Weights of a small GPT-style language model, trained from scratch on English Wikipedia.
Size: width 768, 12 heads of 64, MLP 3072 tanh GELU, vocabulary 9319, 85.9M parameters.
Architecture: LayerNorm before each block, learned positions, tied embeddings.
Training: a variant of Adam for these matrices, 5551 steps.
Each number is 500 + 25 x the weight over its row's rms, rounded and kept within 0 to 999. Layers, rows and columns count from 0. Numbers have three digits each. The size before them is the row's rms in percent of the matrix's.

# layer 6 MLP down (transposed), 3072x768, rms 0.0253, rows 1242-1254, columns 0-255
094:555468501509510467483545495501559527467516448536528541500521495493519462480515495521494510530497484500509493477500472510470452504500511559470468528521518469466445495539478478490529470500529499495520528498516481494490451512474503501517519515508520518483498487506555517479490537511519504506509444467464515537502503502510532501494520516510506482508492486461514506472496490510492487500496510510487520531503470485482485509498498538544503526493510508485483524498482448502467501480465468523511474510502505513520503476533551465500538468459498494516498551522479519467471442511456464469541479473476513501483505489489493494496502467526533531486443542514461486504513549502513502522494484494503443500464500462520523553520516501508507485538449496493448468496481517519542501522476477
094:488479459486493506483503495499488455500471507491542523493508503448503491524476506515482466553514515526496481498484499483481534496504524540520475508482480503512495515505523489526496505487520493518582495484496474545493485505484516475456534495453508501516513509505474554527514522503502515505454482514502461533473486520493489446471515539523490478476478515523479516475526512532486485541505497504521493511487535463503456529467497510477551492494510478467473486493515506506485479491478538487511502524513505494505521540509470490507488546527503532484487516485490502498487535535458472476472479517527479520500487490510527535518502526482515535518463519545501509484523499533475481546501511488462476474526487477473469465530506496500522557542546533474516471472522481487492503486468525
099:485489513518520482502486463502475490494481526512488521528466528545514524506519483482471526498477510527508518498522524461495552505518496483513498507493471468518493481520484516523523474519498478515471458475567503501501515480492511497522493532498493538498508529525545500532457501512492459520513499521497531517489470533535482550525508531520495516470511452511486492566480548469480543495486520535473523479475436498484525512493491470499532532499477534553517520464466512478471520479492527494471489439527526515495501495504520471474457481501469477478487456485464510537536502512503554474532490539575512467502557494502510504504482533470500445500504465490485503504530525478513495483533491489519445505491513491528501487463514476501509487532487490494493505536504513519500499521472454
100:490566502561498521510497449527518455501479514465511519467492513496493521517512502503466469489545511557485503474519555502500531527544459491475478546486506511479531517539511487505488541450508521531525463513469523538505487499516536508508523473509525515529482511527485493483475499453507466484472475529505483547508510532495472490506460494494478526512495447415508512514506496509494477536486474488496491476519506497549489490466527473544498460519479527497495496503452515501516503445531551472526549496524485497523498491488495478489521487520558489501518506513525514519498500539519528517490509516495514520484449446506511508526459509484484494487489498502483504500489513519479497532485499522472501471503507503544526505479425493499527487494454533488511496491531479535518524485504535
101:501493508534483522505551514549511530539502488501501505470472465533444531501468522524525495455483529480499485485459501507483530513498505502478497515521489521525489518469528516489495537510505504522477489499549485525487493506470467504485488523533511509539471520472486503451493477539494513528504486495488505544487504479491469518535482551496501548503524491526485534441496541465487515494501461497505455530514522530489495516522504501491504483460503472499503487509489521493478508499499517503489523517506512473474480501496528504505516503529479500509514537513490485495484474512543502486519536502473476489556486511497480521493456543490489459495460502513501465530469513498481483486439477451496509517554483512491510505492534514478494532512518473509519458521505459500544485513529525
107:538539497520474504527518456511520522531473489544491511556509511530490508490478521502468523502489462474467507500494556486509522543517531473490552515517546499535466476501472505526475465523482456510538548503470471507520490509482501484503468543492493488518487510504430531433517508526488499532496492509530503507478509488471506503518512505472496487508546497509539489523495518521512535496469487498481468459554485518486511454515505495515482507475473534476526520486497499519500491507487542521480482500536443504481503487508470482509455473533480488482477504508519516506512517494457497498497512532503435503504530512488525543418470495496513511446522506528482450479493487504477470497521493496478532461527482503527566485509500488482441475482515513485496474540509499468520500529438471
094:488525507469487525499514508531475519462482493494533520551516510483469502476510515475450496541492520477499538532502506466484486502506508521487488541519510487503523582505513464516520516509504554486482477471512524551513489516480472482499453507482485502498483517505492482483471514510516503496521512508489518512539465494457501450475516488465516557502472484472516574498489534514484532522479495486534475466499487519527489521487488500512509527511497451546452515504485534537492498502480453475460501463481455527504504505523524491543490477527498512496491495489498471513468495452495518478492518516495531482499521550502446519520510482503493528518489519531499502542503501477500516480483465485516501482541475516538555516439507491515565496522439492505494525481556508528516470497507483
100:490500495484499486461478487500488496497481512501491523535514542504482466480558510517472476552509516490496509453510494473494531441452528460503500567489505512478478502539532521512498529490518480446476491541521434521550484496488503521510455511506490537524485487531501484545460478517457469535519519503519525461484487503543524499493551509489579490503533456498492492475491530506477515474456499457492518483500513534475511522521521445495541519540470509576487543511504481503465504464508537565541506518502517531470501512530505474509450467456469490488494500464484473517511552498551492481473529536504500486543512535465494489461470493497493490510469504494485494489483480462488520495510506519442488458489478494524560492522487517531435498523519504507562475515512498488506526487469469
104:493524468459479501465511477455503515478472531526486499509477480507524503502488559515498476471512531507494476524486503513538494486505500493477538455478551552548534495489469456513484512488541490522523518467496520510516516477463495480497474527503526483528545469453501543524513499501544474494517526541530511483500547500575535510458491522512531503508552490497505510495476504490455498508466462488497500474525473488518476500469499504509507499474522486524463499527490498477501510485502457524516484496526481476494492521496483448544543492477483476508468548538537489506494513485522491495489505503504515510490508528457510496467493472455498537487458540473500492497462495482506483498483475450534480485545478501481466486499475461468513494500539539495513492513496421502524493543491499
100:498511546486512530515478498515508458494488471497509481496519470501454503494475515490506502511514524472513481499465472475487557532494547460487516470466492538497481461523504524473509480511531512549523492544523495505494497478482460501503497485484475505531502507487481484503518499493503544488454536518482466511497565516455490472500523496541519492469508481511496484501488452547503473524518483488529471438533528490523476480511530484507516505566510505473494450509543505478516519540482496567490486516517476529502533524494459482522518493472570492477504499502537504504512490504493510528488493500454470465485514493534490510476510534522527516509512486447519503500469469482484436501468512507549521503496476499471518481496485516519491509510500469445535493489520461487489501487492506
103:494561497469477506494488505483486515508494509492561482509476521479502466443467506495479505516511485522523502486525483506485538515481517515460464502551528498496515524499550491527518505505528502518483470502484564468527463538514457473542510463531468518506542515504495484475487523541473493544490490503482483496520495524507498550444493507517488486503523499504500517499522494496500496472481492528471477502549508525508509498491547448523524484486497477471544525508517491470499480502505491493532536481516506505543481521472513531533534464507498507450538465461509501503455461512478451503442533501520516489501508512522546481578495496464503496495536453447511506481543421517471476497487487462529532501540548480485468486531490519520481529492556469511494505501523500495445498501513511
093:489475477429491482503567504508528517529491529493468526542500551535498502513511492519468485506521493501552499464486540491479536499505473531540490494478491473526515512509502466442491472487499507509508529524482468539509525538540434509516488482513479522478518484487473519516499499463471536462513498531510483508539480493520495527455440502522509528511509516520527484478484518494500488530506498547490504485485532468475552470499523533495490523477467498544454496513543497494517533485506568465519521514508513517478519497499464488489496584492515517460521493530540495490495498541500527517481505512496506519490478509540470489462516461546471483489527517499461503512447506516467499459484492553487508521503516499496528463483481507546494471479503511487534524475469471502457463489506529
094:520484448495546563526516510571544479479494485528488478527519481518477506505488485555521465487505487488476470514526472481479530523507500536488519501481512537567507484473488520511513444516506491482507536495503460504492490465448491480476535489503485535526507524472533473512487455489494506491504500520465505553538493503496514502526562484527508545509452494477501536495534479514513497508478479530533497540519463492497475486441468474489476494477429524520492509553521521512522491508506543477515511533493486506492495519485505533492532529490513554493518487483475476486531461542500498520501502508482480524487461504473455448494483510540487572495494518521509489484461492504504502458479505538543485523506479474502490466497482497510509488518494480484534501521509525468477498511501500
# layer 6 MLP up, 3072x768, rms 0.0336, rows 1243-1255, columns 0-255
093:492525514485464489484521495502493548491486487558489481553508522480489525506571473525471488520466529473491484519514526471508479512513512499503479495514510497532467535506463523457569510488513504503513482481516491484498482529524511537489468441495478475526496518475509465486542487469502493493522495511463492495519508458523523506517533474529537474507502506486502522476510509509474516505475502503494501494501529532474509502528483485531491534461500456476529501506509514538447539537499506522473452479504496524478490538503485460458544435517499496523502474510500512506498525512453500517514510521517481520484524522487546529502514507508484507517485480516518499467448486500519516517443491499524495536521514478535554527503488442487493539478503476521514522515484526495484484513478493
099:488495482504464543493497452454508513475531504537464511535554506496507465510515504506482464458522469475520462501530509537545530525461496510504549502515499486489506517504500539473479487505527530500526488525473502511517500491517504504518531476471453489493490502504485516509513471489473532489484503496503501519527520542541489472488529506501485477483489519532451491510454520519475491501459488498524514524510473510479472514510515473495465508457499476476544509468469493547508527533529504484467477468517497499490495496500510502505496467438455536503508475459505507488492513489545529537522474472502480493541497518500521474493503504486502494531505511544492498500496444522516447527455501527450486519526492491496547516541455493461526494442518462474537482489530525480497532495489469
099:542513493521534508455506504440483491456506459502514458491467460495513517509491535508516519471547505499500503508483534494521474492544493507474517495475507465493523542488507521507479458526538487489481468495494491545456499507508494502506492478514485472516509513501507555460455529507473468497487472511463525475479495515502487496522506514530497503466532481491489495498513510532561530542494487520521502493449473541480461529528512527466548512503492478528488468543444508524491495477539490455508492495511483472494526540531468443507511473484503464522521487513537514535493516505544516543487507514517529487503535449530515510510490505502462504499430497484457496523490503552492481547461513480470550504472506554470502528501520529451550490493512497484490535504501486502482501462497511
105:511502512493448510478490516492500490550478494503490452531466488482517523469518473519545550482475539512509485552458518544508516494475578512531488513474483447491457472512501502481497505473495521529489523502547537522494538512522523550470503460477531488503494485507539461485496491498503527529492494469504515498494477514543465479484527500524509494522543474506520491512491479515472483497501484500513520495478502509493517526499551501518520490533484449513560478462491496499467530543488542494458496510467516508520482522519476453476540486508473492506519495505490488468533498507466476534519490528541495535443553514573527465501507496464490514480531484495510489538506505477511496515476525515515510481525519509509486512494500496526501555464496469494542548516472543562503523479472470
103:474441494489533478477489469502486524523472495491496472512488470511499476486544506531498497494449505447509519454525515461520464495421501531521516521480499480481490463494487481487497483473509540523493485500501499488514491490493519518464479486476479534488504529500527481515455460518467519479487510487529495470490466470552524527478511526490512525496494523535485518481516480483476490535478532468520508515487471510496544502522542486465556499487518460498477485506495509526515528496519498485505494470496487465517497544526513488500509495525467495518530496508472516499506508522505446511518520515471467524499507536494501496485519483537500569493509549484501536491516503451515523483501502479477531521478482483474471523528541489518477515460502516525476445503539490475555544511536452
097:522520522520505504484470548459504502487523512456489460517482526504495496516489528520468533530533519541511519448527489532495523481472483513524485525498532503484487501525505495482502474514497526497573532490527513485528529446553525492480491514515524512522503486466526516488489498507533519462512501513540450498544509462495487437475496511504530568512513527514503458508444478500541529466489479520510525513507491524536468536549563477509510518513525498490464505503477504513516532475488518509539519481493504488497500551539453466538466469529482505464492489501482469426500431496536512542519523462465472527509513510503456484484494536504537507488470526526535541489513490517494511521464538508489513529501573470531480456510539526470504495530527512432457454476484479491480511494491521
100:551467461445490547491510474481488483506455433502477483506442494500541528501485498493480499502480458491510466486515529499487456502472504497496509547524451512520495511511500554511565479541467482546475494547526498495471515489480541476467479497501480456487516508514472455482490483527504483480489538484461479437471486459533515448520492534504507486489489511464441471537501473475473466466447490535548507502537498497495494470494496513508502498487508466480492472496468525465507504476463506444483498499510489501485457478516503477503529479513519524519539509506537496486449505529514528514513515510474528529487495522483495481473495513475510536506461507504495505523486496502517481508469505488553522540545529462511469506505534504537459520504517492520476474538486515512467500480475449
097:484493528527492501491488517470458488483494495505511532527501464477492485496495499505510493499473459468523514496482474499501472483498497474476489544490505512535519474514556494520461480501538511533495518512546521491478538486506489518501531488502474498530510501494483463489491494486524506550461486521490495530504497477498517484472514553516480520516501514536474496515481491504452522513554496492521499500499485492489475498496470460524483474519500492483455498502530450538477478473535516506538470521517507490509479550485477534526512500498509469515483532482491461478516529495495510554503484471458507507531497466508470489531483497482489534458502506488485530497513525462522456463504480450526495492478504518477493529455493467474529500463503504536492461489447451519482527490490522
100:498448557459491485518521484460500516496518497479450526501438471494498496533496540464528505457477506494557462529491485480532512490485481476520506488501462517486480471533508458443516486462505476513525496514468514552481515443522478505470485496477509486529518495504518522506491508464493523505482496464500481470553475507487503522504519506502523465520499496484506473485464476479485478454483458504469488508537511498520502497525480507481511469534484526512515508530486511510532523526523484503529486499522504483523473505490523479526512498505450503524493549500488504475506476520470544512506491502502495530511568473532538498528471536504500485497490475490490472537484496475520516485467504538527538488507519470543514530472516481478438570482526470495509449504517507493533517512494502
099:508527458466510521524474491504505535500488481563484472518519495501532522492535504544480504482486539477512495494510480464511490486503546480500569502474508554488529478502479471515494512513496472501523494512498493496546470489522469485493420512537493519511456471521464472505483496520480488505512500466538541504529523497555470529482490524507492467488477490456531533477460485475507537551510534510477496506546473524519530492473483500503544496496484479497524466506537498514486485519504499502505466472481473485506518505497521516502486466496501509492498468478465494530498512503471496506486508479495490546472543489505472504492459503526495486514437514547537488504469506495513490490478493525470488466488488515472488525521508445538483501523509486507514510478501543471489483495469520
098:503560511514484472510466496520490549503546516524510506507445492493497552489500480522468481474530514477480522477492460533502534469513523496482460513526507483518484487503513480506521473480515438529494518495477557509525499440496520479490502487483493490505487511464540474536473473466495506511470529491456480487533526493539461492501520499487475496495506479490516548515525517523522517533493484472514521525500516536489476470494457498489515474480480553461514465518498523547509525491459500521494483508517464516488479573499520479471484463499470494545472508498457492488491508500470464509506505481535485534491499521525501456526544510519514525521507488512474470533498511457506470535482475473535513527513477506516472495522521475454477491468516447471492467541485529521549468492510463
099:502460437514535487489500489481507490477509493467502492554534484526501536494520485470475470474475507448502518460521520570509527496461517456539506502446522525499481485493479486511518456521477452485494490474465452504444481501529493481501524488488461453515451526537507522461460505511456478509507474514486498485524530513531527514453528529504489537505470474498482526458473494494546515555535485532492523465498525507507508521502520500532482514484487523523525517475501426500502505514523502517507499515535517525509456469497463493481524498506501513540526484506476478514490458520514488514480517497468501463490496508491452515531493485481440483513526494482508508482497532504503480518511520467496504515525443530521479493499542484453515517518497542491487515484478513500490556484517522
091:449485511510550491510491474501472460466522521484489438546482547496543515486489522513480493461468514515493490524542535519486501476517534485488481515521460491528501524490505476448526472469528459556464480488521510504459523524458470534493463472523489486493523480465504513472515473519503479480529518498475498531501516522503495509478500566530495457487486493501520513469490510488488487512501481479516503456537507558494532526510479522496493488547462532513498549481468443521505518508471515488529504484551483497487501540519498505477510531560484474456551495553510510499457488498526539509471499477494473483466496506527493505508481461478514480524531512447525494488466516495480482464464528487527525488542498496504516543515525511481524494513499515510495495488503540536543507516489493